From a checkpoint of a small transformer trained on Wikipedia: 10 heads of 64, 16965 steps.
Each number is 500 + 40 x the weight over the matrix's rms, rounded and kept within 0 to 999. Layers, rows and columns count from 0. Numbers have three digits each.

# up: layer 2 MLP up, 2560x640, rms 0.0345, rows 43-124, columns 320-399
# down: layer 2 MLP down (transposed), 2560x640, rms 0.0345, rows 43-123, columns 320-399
up43:527499468416558484494566460462454464458495516482521478544569506611511512423488509488518499494515495485419408518488531449436477492479517492437502448483479482531583484503531499446559475514458530489481526578485517562436594487534587510488474474
down43:419563510495507532471563470481516541444492499492502522544520509454547475472468443529500557542445500463528440401495484534476494484513516432531518481510547479554676429621524514422554442487635468555480475502444567518469477465525493466496423492
up44:541550571518482498447468591629441525524447462559439481479548502534470506470555480522495520557535537505518493455532519555555461494495523468440504431472554520499462565464490508560488497525530544525552462532553399480373518491562433581492464500
down44:536390526495473551454483518518566497431492510548484518465539479529551562505565461517467534509475561530529588521460532521518510559555561498548506485514492554467516542515468469553530572512501463491560496511542449471496440448534473543462538442
up45:511569465464520525519508433440462487500498438546438483515478505476492450474492517459560420526519568550527565485511561473429442505471459482593511505482494458484488501506548466451434485539514547490534521441534474495448423495435477525531461520
down45:526535570493502464513497455498507500507483418554506524416473498447508491489411527434591504480477490503443493433514467551539530416514469511553484573554456510488529505494479439440478476563532503494532511561464473473450477533429460514515442485
up46:499437544494516503474511553513487515529521482475538510473481509505535495461560499541491596452532420482495522483521465468501485574543502470440536481472472456496510521577433540488485535493522520543523440455460485467537488393540447517610407487
down46:557509553456478496459454395485468455477532506483540535538509490500467516507526462526511549421521498455448490498475497513517498540502527444479475530503485505520584529523491525514553422447464496478475462492495397430559489486543520475544470519
up47:515503503456467546413530564500537552413524488445500497477477532562553456533497452495473567471458519518549449488508496536493487404523430531527483469469446475431521494509429532482493466498485489428480509452459481444469520533538528436526474468
down47:523484521442514482485533538504509470479579484492534492586494513524458472474505546571503429492502521486535451458481570536478549504503509513493523513591458502514546475480524453435471419406507467521516470499483491422501541547464539439521459474
up48:485509486485521480497500524518505511546474532501537470486509464454501443556548524528511464513528520512501537526520583552540498593446488493543496470542550530455467488569537521517556483477466583480560541497483499430462515560591501478472438523
down48:470507534511433483439487514499518449445520560437493494465510471430440456582472489502537506549538549576506470520512471473479490530476472507489496468477442519491439498429508531540468492534499498529427448534483518488464531487541471537525487484
up49:487502461499520483501499520496527429459459531551529497515492500538506490430426479524475496528451429430438582509456445459502515476549486455399503453446590499427579491470543497462537521515529541523529434484513499465528580428514480498439481478
down49:474523530435507460511472489472526491542493491527492522503537476553478515545492537571568505491476537452380551463499437453514503400471510503485526424493542466508554510495528481484485564548537498503486542518445514512471489428535413461419499526
up50:482504522492560460468491517547491549535537484504470475495550532523434452510497496462602584446523510455485518489515494486462483547593494450506475492562473506511520491576521506564544545449438418446526616467493511504569532498505530571508535495
down50:514530548510469477493503492490483494508540453500488502455570518522468446559475544504538546518489504499475504480488510469496473546450529431462554493423479570524465498507502476522520441492525552493454503512470468504524491538488454501506508519
up51:502484450482537493471494523485490536481475515531516496499487491503468498525482473476495536493404493546484450531446443531536535553458477521477548524471448448514488514478531505518552482517543429545535512566583502475534465513436534439495489548
down51:456471459534514463503527479471487497483502478556474555491520543518553471476499524548531553498465512560502514498479511524506481475498444467577491480490486497460507549566497475502519538485504541493497499532511466505509465566512529441473525486
up52:448430443572402435533517449508443441534533550500509489582565462501472542470527520408545574502516541506511504546453509478497546518492556431461574498477450460403488451475507424510496485560518463476535501463490481517521490492533479502442503479
down52:529469453527528449542535565487492532489509510477539565488477512524424449488506490464474489512462516517522501513498506529513530492472566541517571485476564528486566591447474502552543490491472458486503482453462459525524525484518496529504489561
up53:460568458519454476512492506498503478497480497566532490473493480496502513476503444569448489552554475487504595471474431555459522504469491544543529508493457536523452489395471462492485547501431507463499549545522500540464526498514413479512556561
down53:527559550542469510508516501548549528508514454509497446483585438433531565513442459506431550493513525489517525496485481537474535514498463543554522521468513455508514525480460512460521476518489500553493477506537560588524525459494441482501518525
up54:493508550497495563477497440456556493530435456365504470467518551562512432530456517480481482502538485563514474460455500524539529356484563491489458451501507499493479512451468476533474498466545525502475458531492466520539517415503481530487462435
down54:477512470565484509479492462545496503487498505397534498486529501479512508490426475502469555549520489503519450508497511444508501514496464537445493510470542514486494513444536469523513472546469477519376505549584530482517514499498563527556495497
up55:481478410480499508513500550564469484500483523455519481469402479446594473511419488525541482474495487510547431461534561531471386435542583528522476468547570479515456615562538440556562510442454538495577502484463506481463454507505396408517538492
down55:527481518471531469450497531518502562538426466448564416450479519492471502484520439487514495443476573452521544513551494465436430507467467557473460478508489466484428499392412494577407524510522551568525528499511502511507461555556454457433552472
up56:467493460530581495511542521421438491555572474524495467566485465539532513494454526496586398473528470519457478498460536495535534463476485469490515415502461485480488501494491524504528500468429517518508465499466550488520522512509542487445463500
down56:480501452517500571475535457410482556496485508547505543481481489541484498477477524463552521526495519475467492523452450518491523461482481434552504471488501531511416452464437459560502507427495493533489488546471528547542553535471494460440446489
up57:511549535445524540425453480528498498537526527417523482549503490528453504544455525487570448540561534429576528558574413479559553505538480498462455446417570494475506495457492458534449576430512438503500554468467478396421490550414437525516489545
down57:501439529411513459464512542484529454558540659490487514460536523450491534539550512560564462532430471486501508502492491471445461499483497540444524460484590507513516526492548524558500501507545482537484546487520535498421542493456484478507595542
up58:559568448477525435506482539492497500476452515485507461528541464518486487475585494420473475473511543549434553484464506442465609479465489401519545464526517491569444449503464508486546547479528505503535569530505513472466495486507527502487442488
down58:592556508488515509496443457524508471451455457514535520513514558485417533459536433435473524504519446537469526529499486527483588438507512452531509398458560516527479479478533536426555563498445463470542539544519512526517551538493506475434491535
up59:538490477535458464487555506507496492497512507498524444483450434425499456515493544488479520490491520536479576526474546524563499473546540494485509575600575515469570477450475572466542464546530472591555530540501470554450499483474504469587521547
down59:479532478539567495539455538529470516518497510496522463513472469416422496532473506508462559574464452529457453549486489461550466501458478490484399490468525456492489488525506533532541526500558551528517501506463538562530496475503516491515463524
up60:488568505496598492463473543514500463534520513558518427487555514490434455557459449495521560477583529536528540530495488519481517548541513539463470545492506566455476431508449478509464432553436526451467518501519456513471561517553537528512558505
down60:495603543489572552543476518528624519556523460529481385457490529534521498520498520510506445428493610538480536560573493539522444519500480529533561516508566494466465521517452544499449605562419480457557470467441468499484530499474481491487498532
up61:530482508530469532445456510464493535515461568467570499452465463449430529502528484514484561429525490499567575532609484444457479448452561508519533547584566580489581544455502520496431442491376493537459553471528543521522458507501515474508453462
down61:455492454503477546478506547456547596506545518446452483497516430503473417512426507478551511465557461478431496540533533531496553417487487470583574538505528523515695538531515509442473508510511443551468589491540504535503468454470534520432500432
up62:485535572509509583530448583396537463498537473472463502519504497483457453423508467519458585512431499483503494477542515511454516511481524536472479487509417556470456514442504523521516526471536478496561527546519485513471519536557523523529473534
down62:490503527482511521480454552506469454594555537515461430538504523552472518435525513499513540622529486519561480411488481517489415563573410523597543541541498370457497529474510479480468467477496518537511469501505583473442518497542541444543433579
up63:496485453476465471454476496564486465539445488494478510552485469470554468543524479457482522481407554499618467544465464485495511456514552471482537441451497514416507509497412547538508560465501493446478526537559551550512500519512526475463557516
down63:465518489482569505445491512545471480509525402517446499542497482480527530504513415428543565473472494461480449513423501496478566486556556517460532436456535584491501525492492539466489550484498514408502539577472518515541513531469484476476566479
up64:579485513454492421485494466483461525549464465496552495541470542415552488499507555563504528493492477450529498447473535528505560537588562527479494438478493484430558535534546438522479498469483524440542460517566543430473590472522506450451486543
down64:585516588452550418516431529477518517540502515521540489522507478471501513488501544554443511447486526548561527451500537494550596472511466500478509432589507551425492489551541535518452402476532529498537423531578522496534523462476528441534520548
up65:500515421456500471466484436500483551525517498455566473531455492537572451516473413519556478435536474505462492484511443499427529534510500501550399448514483436546466498528497554506487471489478572464548523555454471494567507514503509511524545501
down65:475438446502547488427470518460587505532458456529583487549489492541530506453488515458458408443573542560474478497522518484427506515468578510504461554568523549529443474474478545493457495493548428413490471546464531443489440529560446546494495483
up66:521498470521463478493473507476485535515582506555531447472473504473524459383521492528531523537522490520525497512510453519538455500572520465497516468517441507525500486502513489487492537489562471526448493530487455487498421531478464452537485471
down66:580517532513515603462427523500460511467503455513548443479487553492502469541491497524436525606524517570465463491503522511516400573519438410510487393523465525580467582458411499456523457545508555522499465529499538454480448476460426471548514544
up67:501471466491475427509511531576534499461434524426459499548541439455488564455521474480524464516473513524526455502449516514472500445551590447512545438548545506508471549495489490459488481483512523574470473453551362519569525442599488474580518508
down67:428466479485502411494564531514428442499521542518554460512500524496510531541434466548535518504593549617529478478488514430505485514446498459450472557550504572476521469505464418565560447460537540556470453517403567497477487453496454498533481452
up68:503457478483538552483485476492543536546509536510549471486504464560472438553574498458525487498454490527446508493545517454432517488543448477463541510522461511517419573394544503570524488535579457450449597524538408567537518437505515416559465542
down68:499484485504531506468464485523437530513515514538471501495461492539470456544457576506587492519482517541492421509469564471455514538512502505518516469421587496581491485448509486494514485476516506474494497578458476563470500467537593509577471484
up69:443457500518488491511528513524467493562546500527478459447434531439444483500510552541494524551473514533533464467461432474485588536596416481459508445460503456549508498580396428507579523497473568471510510469457475477460503504484467410512455488
down69:482454407529441497564534464469424498465479485555530472494507478473440446418518440518462447546499473512493518484504578466473528548521497450459511499443506413533578527518483490451541537477512582516510558463523462496536523512508485498506541524
up70:447428514580496545493477504521542482554590486544546469503507543497468433477533505502523477522563472477391445535486471507524529498500517494520573527532434466501438476455497501491507561510489514520521478493414495493466473513526547498529533476
down70:521465539489478447515538518483513505529510524510498361475501484540434494505403560458603449610552539565442506596493443409498582549431461431583517476499458435504449518459515523533527447531449531514530605452417498528501530588543500509500541552
up71:495530546566482487480478473425500471482470458469504512561485517480539519537500431479486512528490527468477417531479528470498541519576504566582465485450435490519528507541469419530503508454461465536497551467464532451475480550432451423521439489
down71:497517487504494544493456492450501476490503520595475491438554588502473578431503508544461517526531440444525510425565469592501465477560458523563453541473461463509485476465481495525479480449418505512415510477446470551535491471446575471538502459
up72:497474598452565565558464522570528358516438436476438999497541404469478513458534503518479538526510418476443511612523513465540469482476569490503475558492507605519370516511572494423453485453482583505523478450483507490517484467495511551476479413
down72:495489500490504500517498491507505510472488498490481517495499510505505500515502496498497516505501494502514492486504506490480517504495511495503504499505486512519000498505521502499508514526511503495506496508512500508489495492493484516491500444
up73:541594456512557506523483556475494536454499484487492505449460571495470488530526584527555433553477545461531471527551471505495548486489503524498553540525562534471495506494507575534472468481537502557513444544479481524535445527510481538497457482
down73:500486494488487478502464452511580502490483484521463488490449507452537528484531458475475474487457555512471485537481438521595523532521591511533483527444520474506537494484486426473571440468456540542525464531561488466451529478506501456539508537
up74:408523505496526510480530498543532464590503476529501475505418468467595484508462519539525488527526489519476538491490498493487569549466503445517476535597488555516496506553481482491465511478519446538533523469530466478486504467495517541504455618
down74:528504513490548500513494470501507488473477503503512523488565516470476503435497508531535506449474481473461469532507439530523443499484506536513530517488554521465437525558494489518430495534497484517534501507552483500504506513560543521481484493
up75:472442494422445500468545485504499454557488446543476478542473532467547510533511475459461575452456541483554507493490466517540463524522538527500524503475493518476523541474455488460543446547493418484501519588507571463531460481500450500464473537
down75:460508504484469541502539521473472503530533470500496596570510486477474470514469467560521502509466488495491489517490488558532540414500511495579471506464533477466453445497479509549504516501493529462500473469470434531483532460457504484530463518
up76:540442518508493441518462530514464450498527473517540482445577530485500479442490451499519511553530474445529466450506458554549559495564533529464475535534542472513505514505514517468539529458527495583513443490505488439538440468460455433557500498
down76:501495576464466486518526484494538515467494509582455538446507468458540434502555474471585529535526429486487540495496497510590508505485522508563537559542521516552530485521534443478519463465536476460477574517466452572497451432503507504496470461
up77:499442519429442550521533537470542516519534483476490482465421524519520533438507434436477522504557535553514532464497540472568461459551514492449498526556503449485476449479539543551531505480472461489526494460511436487521507487543482534452475535
down77:477552537536564555446563451516500531507462466539481548481487472472517518480500502418489492491481507455480571488539532509535430463500565494465487523453441495529584506540544511468512496472553476466477514516477491459493421572517526475497468474
up78:478471565486483465529549616489494473544442447480447508409522518514478490484489529481489449490540475526590513501521479505499490552545437534488428465491466535388513481528488491496535428501506448496530486513521488431480452518464471450510487522
down78:539487495474508536550538501529435528519505528456496572504462594571564490537419567527449517476647532489520511480461374568485532569508385452571499518518521574533483496550479500490535485586606475528419540503478546601583512494516544386572550628
up79:513472451518470436459479440558531457454546568562491512524553450542458492491541508548527476591518491392519574457508440541525474522506442560600488429426475448524484474500512452536392517524424508532474497468525538490502485552435518515515533524
down79:576518489475489477443484556540491501480510482534438549493517505498505516440509490475531494485478462521452511455578469508464562437472507492525523423428585534458593455570540582494469487505421528542485490457516489532455506481533577552448516494
up80:529506475542508470433458500538429449495431518550504505544553473502494473494570497479506501418563407538494600552508544482486487531519509529478481576516478517482509483509470563519499584522501521485506548499440547560508509479480479428502499507
down80:491469509491561429487490442461404453584447538485549555416566563492497506532545548500478485414524506470483533433470534555502455513464579510477476469484468513497438494440511550475488539476549522505496518527519482555476484532544504514495483471
up81:552567511469512559498470517498505481524448470591502466480532494544478529471527504446509444586513550486566511518433436527502529480479589421505434544520464499467549525497486448507509537463466528514432578552524526553487554524557450527534450564
down81:517509483477518520536465478442497510472492475617462477462458552502525523559458553480529476493494527543486535476495468492525462557477500525533459486468491513484557530555533441487492475472510495469553640535471448497491477455531547502613539502
up82:497497524508547547529511529547533508527468529474491465499558534462541452443477474491485463449516411441575440548545516440495480482536512498495475489478470520459584561552482430507542546440487478464460545510579544477526563525492539547505501435
down82:536510461431510454552531502482482510511505500433520513560491515476501432403543516452418487553540531537527454541510595483496430462528425473521517455485499511445552470494524465449470626518493461451389502516493531532509470452478507430533408481
up83:501551489494513508567521548466523499504475492538476477550467540474532482439509571505435442419536484526557498586517529490493501533452510525463575509467516511489530467498535482456475473503518435546543472407544485530458560470482478478507453478
down83:471530547491556513542504503558560437511490570446383394516497613512452484424432476483403538493485487482531558566493529522523477536465515585502516508485457418465585496429536499489464466543483442527542450462450482457540563494426442481504495506
up84:496445564532497469526483495507511527569499559470564505476549541556505481506450551530520426461508453473458400611461513512530511507438462537551511577485574488515578509427530531478578491539558496423560554507444538517438487494516483438419530567
down84:502467409555550440443615476501523534517489607512499532474543525515486531462531516582481534427468414478509498527414600554423520485465485462476591509471494462458578556441440503424511505544568442491514527390520511560558514494516459474504552496
up85:508517403523467477508495522509465522454475468511522517447523517555580470509559520565494432535498444483528452537556446536453583507574467604485507441542516468554458549497480558457440510513491476493604524500518504424550564490561521464489548522
down85:535485511470474514457480521424447512447475506516471517538507526526599474465510568578526539587544549485463470399503472501502519382561464488529489507549519493544511540514479525467444449478565483499563455498448483396538504475577575579450487490
up86:553513504414505467583525501539572535563442451527511493516512456480538528578521495487519509520525520559478477501453375486458517471541465502502517509535526486511486440474503490467552483476478572478511420504583516506510556485495460470576511492
down86:508531540458569549511591487601523426502546470537509452448592481499507504540471481514526442457503471480529440441544512567511540457511478450549510432502395497480492493498450490446527556472519492518505548511493447528508477522555515507545496502
up87:539499547510495502555538564493459474431443417476383501489488441561456548491510487455460568502535581506484543512480470473482651456485516526411467514528494553480557499439558535527536527473560478510527469498487477573534453559450516430476489516
down87:565536502465519511428514487547441452480468520541480417498510497528555505398403522412472598510524529516523521498641505512516534487545550589554463467477490552496582465447508583492504494514491446497535483464437543503537530512457587462478554564
up88:482519429510502493464486509538498475508431463473504536536470521518508507500508508520496460535499500522554580506501491558445575506540549528562442474524484469411430531537491479528493504507485483476524549542495483476455480447422490576461478535
down88:555534426490459487509433475493477454557484478482514464506535542472486525560457496453541481492505581581539523497413508469496482544491500546519510446460442448494370550531486498482523605535485497453566556531478461539457528452464513507480419621
up89:540512555472494503515434483461530434510469523493483489507487520458553430503507476529474446502548494480533498487475508502461504553429452476511404472461557489513534484503503487494575555531465467473506494477443553535523370464527474465530520523
down89:497459491450498488481472485472440485571472446487473552466452508493589501513539493518541509504523514494495515422541536476465475459494533532468446508550497447445574522603489498445504450504546494504532503518432496484391508510459532454500501482
up90:462545476533399484579529559503478496544487469522551477365537517480515418490470475462489492555466535510499519529504530517579463491489482501548494562484490513512431443495465509464468539462515508512468459482420443560405491458459424488501515509
down90:475525562531514490506440564474475528544407594533493455488519497531508430464489466448525446441550466431481498545489549425474403428524447415476453521528481436508523543617494514593508512442464500472514446462480470511533544509459494487480566511
up91:475473498493410491569489589473435516466525434494542489478558512471496501436496534484521501484468519594524445471512555459504441491505463430426435529521456468543484427529528491484563518514531565458487537489513511511488492443494560521443531491
down91:544492515480471499493465519454483486445554543511463562444436515433522518456532485519474516468549500490506554464473488473564624442491525503438535538532476507526433485516504566462530484450482522545488518517501497553498502512528456541572469449
up92:542538527492525512472501499551525522562501419499545466504557505458524505534408517429511446484524509482536511475538505513530563491508531520462497501544535447457487488567541451447528565515490438479600548490521466544431509531382471536542494486
down92:532548526519557484504515442510563543489493499462474552408489475483533488531455544535465501500520489486520473407512513470492563443546502510401469485487496537493447454524531559431544538519539523487502586487507537438498476500471561505485516485
up93:576531482498576531446519506485521526443505569542526466483542481546543523490496485529586487453486505509491458572473485451508463436531548469574482453584563511514531430480472480542508478484508389568475516507521509445415509525503521464509446467
down93:559457448405493464497447518470464497518431481476496480479426467528525521524500463478504460501550549575522468486486471493492475582511574417424490494478462564475530470484528526499457483546511669527535536513548476463460526505442431489507543496
up94:516522499498532488468474504496488440542528484533577492581547476512511468515466516523472482505488529460524525478500506549452547545490447466460460468501538517445550563472448484486532564487494559539477541444478592472459576546584540547577485540
down94:491526484439538525474506527462422495489524505516521495511582471516540501539509552491454460487470542445468473500466507535450484498525415457489505497463511457531575537422543514412530483506536483474503491456549549414506499527531535489564505474
up95:435450504459435469489514408582544507517563522467515492496477521476529448457430512476536508493570512414528549468496538485495496486411503494457438532483516474411529502506544504455473487547564544539532471508441546517481503471430521478502447492
down95:508461492521461469490552527529483447482538510509557541448482537372438492494496537464429501492478520459562555482483531456442468445466543486488463536499519481454523534532510492486456534492498517549469604530550525582527461473493562475447509494
up96:448480470511538581460449417453404522525484539468475460472497559524573437473553476518517470537513481452506461577523416458424540538577485422532517487508501521483542501439475529490510582519475433478462522472561502523520550507501592535522449560
down96:501508484543460538514438438523510494525528414444418514501512465474477425501533516466558520565469560435449516506483443510457495467499547490555523416481474533429511511495545522516634535550467482469469502505567448507500516536559617498509497543
up97:534478494458506457455454505514530530487482525431528477557502554522474529423507478510551458472486496495482580435556608516572521474531505469512515466435521485516519606488511442527430501476549482493403579492527487511533472473555534554441507477
down97:539551518441572492558509494544498505523525579438520492530513548514504434504446508517528441490473400452519440517551629536545529491515489498539500516457569449460471484416531560538450492555583472404487581468469513499540467490481507481408448541
up98:534576413392502529508504476491534521561508544500451494523518591476544518478471515463435504479493431562569484511427505555529538472447516607469498489530547486469503484533489454536516559432530512471434513489456501457485579537532490495566528494
down98:531593516477527540505509528575433584537553419514550519527569542517582477477551577449535536450447451525453563539497525540543520537476608483495459524522465530536664486508516510586505563474422471488501490449495494463505502553439484455458486512
up99:468456559555487483473461454488556518459456481557519491516510482462482486549509476522524432467491522437515563520452507541458455461500507486541434472519578502519481489397534405539504540493512456557524462554561546541440501495511426468571503435
down99:470595491485507479498452522497580520547480500569531500618560523540525564444482502528582473429479469506482559465465500560487535515509521490491484536405489474483550510494548475571487479533503473442579423540507426472495472515399469518520433495
up100:478509350443473472470527446538503532509516535444512473497491478505481605467526517538578508551497486481493544467477528503537511536509545457585500477463525513428568495521527503516514425535552524459496493446544485475493511467578546493535577527
down100:514522508523490519546481542525562573478474506507490546429464503525546512454479461625539509549563494541485470549479504526560521517467555571484489517475417506484526525512545491477532552520506448468526494436534519505538513442503447481463556495
up101:521441458531507509554474478543430511455510481539502479475553476484517549564533400468518503510461482431495485499512561482474428509522508538522519479503469520493508497511570443511565501540461487565514491515546558501494533540532525536490504508
down101:469521525469512397474473482545408468571545518477491459501464450544486481502485492513518523465533458484478484489506418483552476493454494556535512485505430494506460497542510501575542474478524486519480479478445522518465459519537537421467496560
up102:494452419561521469497596453490553550547549481417526461485482504559534527534387499456560487453507495507510495522552526521420482475541572447410559469431471494471510504482416450510526419561514548494533569526470488518559490539547523470472577448
down102:439449459548519532474557481521509514480476451485449507498537502490528523488477548438502475417504455528498554509509449566524426469457575431404488492555477515480656495460424558518439493625480482522476563479509519420552528446481499477471502461
up103:550560488538462438599455501431396483526497473467508487504528492488510501522551447485464528471510482500483476509486518518454544520525473514464485582489545537477534542513486560532535501496526568489525460504499532574442447452417462524510514450
down103:520556476483490485538493443518436452557513485480492563480434494479492503492513435490495587454429585491477494495481546528480454524538476509427499459423450502536435481470498525524482554489536460584562550521466491512467417503422533473454487477
up104:562472466455538522484486534480439541557578512499476510532533461506489486510503534556516557434459480432519527502477543536485535528527478534460533489498504507459507477524533506456480483487489554521538495562473543463556491488502509464530411515
down104:489477545502497518501454500502437432530526506519466415495553532494491507462469510424492542465515539471559469549466403454479527566497513473455474495447482521503391513533498482491525514519428508519541499539510560488547452467437515445497403512
up105:533584549610509528480483495531492522544513463542556494509503477508507504579568408458476502520475489549503427466472471425507493406460493531496545528478508470531450576543497488537501500469472540491492445432533443409468554548490517513550511505
down105:549524497502481503540511553500521481437488428557511509513487482536496445512517511533544536493445487456471463510544429512542511505461490489531527548558517476487534495494465491473534498567524457586552564481565467491539448436529526433503547501
up106:466512494491564517516563589516480448569472485467524697490515512498463506423558517520498524477490481468470548544567485461506435520507544514512501514478517509513528462528515527493440541485541585438452472540474524495470487515492519502539564469
down106:480507501493478491497520492505511494485525493507490525503507498505529504512472501511482490502509519530498504520499487510493501480508497493511513502497519485471174503528510514485522499504498503507481493497499497505494501479508504512490499433
up107:539454544447508513565519576535462433467481490515531503457451499484491449484563503456537545503525452500555453443538466503527509570475561495465503557511501508558498475520547418463557531475443498524514559475525488531508473498514538483475544463
down107:485506525477500556505395508472549473522461481582500461507540462489558475467504476543512580461542463529561492529506518359480438479504447513451472466516500502518380428466551550579503539487498512573574506506546413467505566526524436467519544500
up108:498496458470515475561435438466522494495462488489547459536457449458459472527536443423436507489488501519475449496496458491447510517496506453536497498513491481453509486520511600506475530492507479509534469546475457526497494481460501451432520508
down108:572539506528547533483524520457479512460503445506544481512458452511436495606501451492507526540463517483538469520496442495450564472495547476513481456497453489493324514478485574495462457486547455477576459576492513487480555488514470486514458598
up109:508527548470496540567534500488492496548598473476483485525518462575544474513624528422533538418525563448628544454516505518564498445488577418498475514516495534493547482525560525477504464504547443481530470556589474562560524483501451488487491507
down109:516550453475523541470488552498544477506509439467533541572482479531504492479519524543545455521491547566559458489510472525464606519486543462529494494456513499505513524496490422529534492501480493475460497509551443529493568489426494510546505511
up110:522546476428533557417429454569530486544464483522549498551508486548516435555468430503498516519513511474593461541479568542511493461499456534469442480518481460447449503483469476473526462523467567571486480515504551458516554484492492532574517518
down110:507505397542478566507483475476486464510518465482571532469529443516476503540509491477495471498475456458502472438458540564520499525519465522451577374466520455456521462447425533526460492533411595593483390482545579533500516447539450462489517506
up111:449575457490547515510531551472404502521486443507504516506562581491502490499516517477438483578445428506490499499488512507509527495529514519505495497513469511423526519532469543533501505539480475546510484509494442520475513512473487455521476470
down111:492540514504492479541499524480501503527480488532554487482529496498531532514437481486496475472492522496533466515524486449529461499513532497432489503450527515457577529524521458446441587505493556460486537443484528468527528459497502530441502460
up112:460492425498545524463484479462512432497507554578490504518520447519501481524516411514498519458488552520510498565558453508433554464531571560458557461455508482459468447543556559458517508456440464434508436470491541501499522543481516531445500545
down112:498556450542473526450501479552492478507504513476468486517530429527465545532519471541438566499498438493532436486535541482480497525487576514556530530549519457500506523490582501457475489430477536473502586477558504490514484562495535523487515486
up113:460547543535444445511422498498409493529516492572405479558500479527421556502498556484492485474468591439511538477465500514450456602454417525538443480580465464457480499478489479431541488437503515462526456528538463545535473470513466439506496459
down113:538473556483428458520540514521520497465508474435490513558501481490498523469478500549543508516529499451476514481491537493473439482496473514516500540505574485420525448491414477530483517508548520558561435505475545525535467565540562436520450534
up114:468517544527420452488471540552480542523421515519512475530475526517586449466513504509494458494489542491539443510471544474561521495508526509455489456486544516494464537456491413605471514546510509486439485490480534493463467460510464512509476431
down114:531463479506492483480517537499499598467482549497496462524544485497520528470548394508452447484466502438539385531487600539486501547490563523495532477497494482477520511547484478456499430465530472544526507550494525512497447498500500517436472475
up115:502524581509517477523536514428519496571464526471497468442497592516526534557505504472461469496562486442484538529516502438580514497501472451469430524449499543501462505537518477486429420517466479515476511477493416555502475459489544487580485507
down115:443502540549495412509614499418576527557517556452473525437498588486547500516443497480508436490499486471461530520489523441514477460503467455490487466533460430511435505441436446487528461462479530531578470462479463482498487471489491565557475503
up116:484516471547506503447485536523472546509585498519497552469492508528572538486511504536505522516496503517491516507494491462535542497495508459487516534498525519427566471492479484457502519481551509480476542489538523457434503510516523531569500517
down116:503493493531506538463546517453503522542502489542516555498504490497481524531498501486504496499482522462523468489522452482510522456555519473479475493507534485533510472495529481527489517459536439594481523499522515498469485506524518518492469502
up117:552512465479521580547470436538479481528510511484499485569513491476483550487512544501457568457456422405493498476467484500511529483529577466487498524582518500509513549566560521493537569486564491435492522510514471485473488486465452543495470574
down117:430601429458530534473411476492523459475472535500447440476502514498570480573472617523506523485537483514506519532459550529466448524425462514556523457532535495525519493501474499506545533529546432511480512480400466489500490550431489440533497535
up118:534521504478462465486526492556507505454521508539503471504466534490473460535432487536440560429537461480494500525491544435546488506537507492557455517506505462464508492515533453433430535515518508473486471483432506493545539453466408566487516500
down118:566487444456441372563498411473483497504536467507521464469508491509449465527517464457583511544589461567570371453491573479467566547470465571497466580544510442458539500500513426560543481513506580503546461514471541488406549490547447540524501514
up119:480559496498551470497520520525445566464456493514483487562468480429591453490395496517483464526491514475453444535564495503520491459544575496448520513461532462452555477560477508492513526485485523524535461510553544511440501442511499510512490464
down119:485518479438496447499491498519447508438501539531473585426509448499598417499457497564523469518528496499488448452606475492556455540497543512503447455557497512488488526485490543559539446497512509491528462557551529526433529524523534383517468527
up120:517496513553495468467522498453477459578546471408512494506457470521490457470545496539531488479503435551496532456518461595496459493552505503497507559500482549521590526509506544546493533510529460553514428550535478570447500481409450504468423518
down120:523429460513513567502461530531486507511492489514459509566468547490496559527528473507509514496458445534553471493522454502530463550513476445499487569459455460503582467506479486480517461512472476500517472463541479460496518464525528550459447500
up121:493513491522538463492563464535489529596543479537444493484488531479454486499511546502540505510486523523427480448490542462465491473519465552501474609508423526519514520484515476518506500547496483573463523489497531533496442565496436517481538455
down121:512482452452522444467507497488567542476482493478456455478442481457462418559491462504538552438462504521539419455418422481520473534455491432486496489459559467534743487531461538510535542572490535503490550512486486484542400584501464565506486513
up122:506517478497539570479474549503443533508497427394543483553564432541564536480447480486502476542435483452541486503485456457490556440451474504519489441574563497505561405392474592498464583514520468512535506472493534504530507529449468525486517553
down122:469420508471502512484492610488477569461562514449437477574549475500521455502445512480523422420421495501519529447477367476469534537489530545524546478554539546494579473462514478411503529530521499487506536467515506556542483461490406543538452623
up123:485511545473493506511542473565508514522572555483541479477502565475467540438426421504410564532543498508475527546480515549466444524502459513512458467430488422524522552501506480470492480500516516511472559518471518456556594510593438430428534520
down123:557497495542529513521524406521562503450510568438476503477520533538551580437431494463545505486476476534422565517493516498512488561532487511443471456541450473443530500511408511549493448375534540584564517441494491457512575456526503520516519545
up124:574450508497491481522377521537516476559508474469518478517536531456491479482510537504510409487423527553559429506429444491569515453564467533525496477474517504504597487462584549506479494523505532512441514518508462521575461491470430486470525506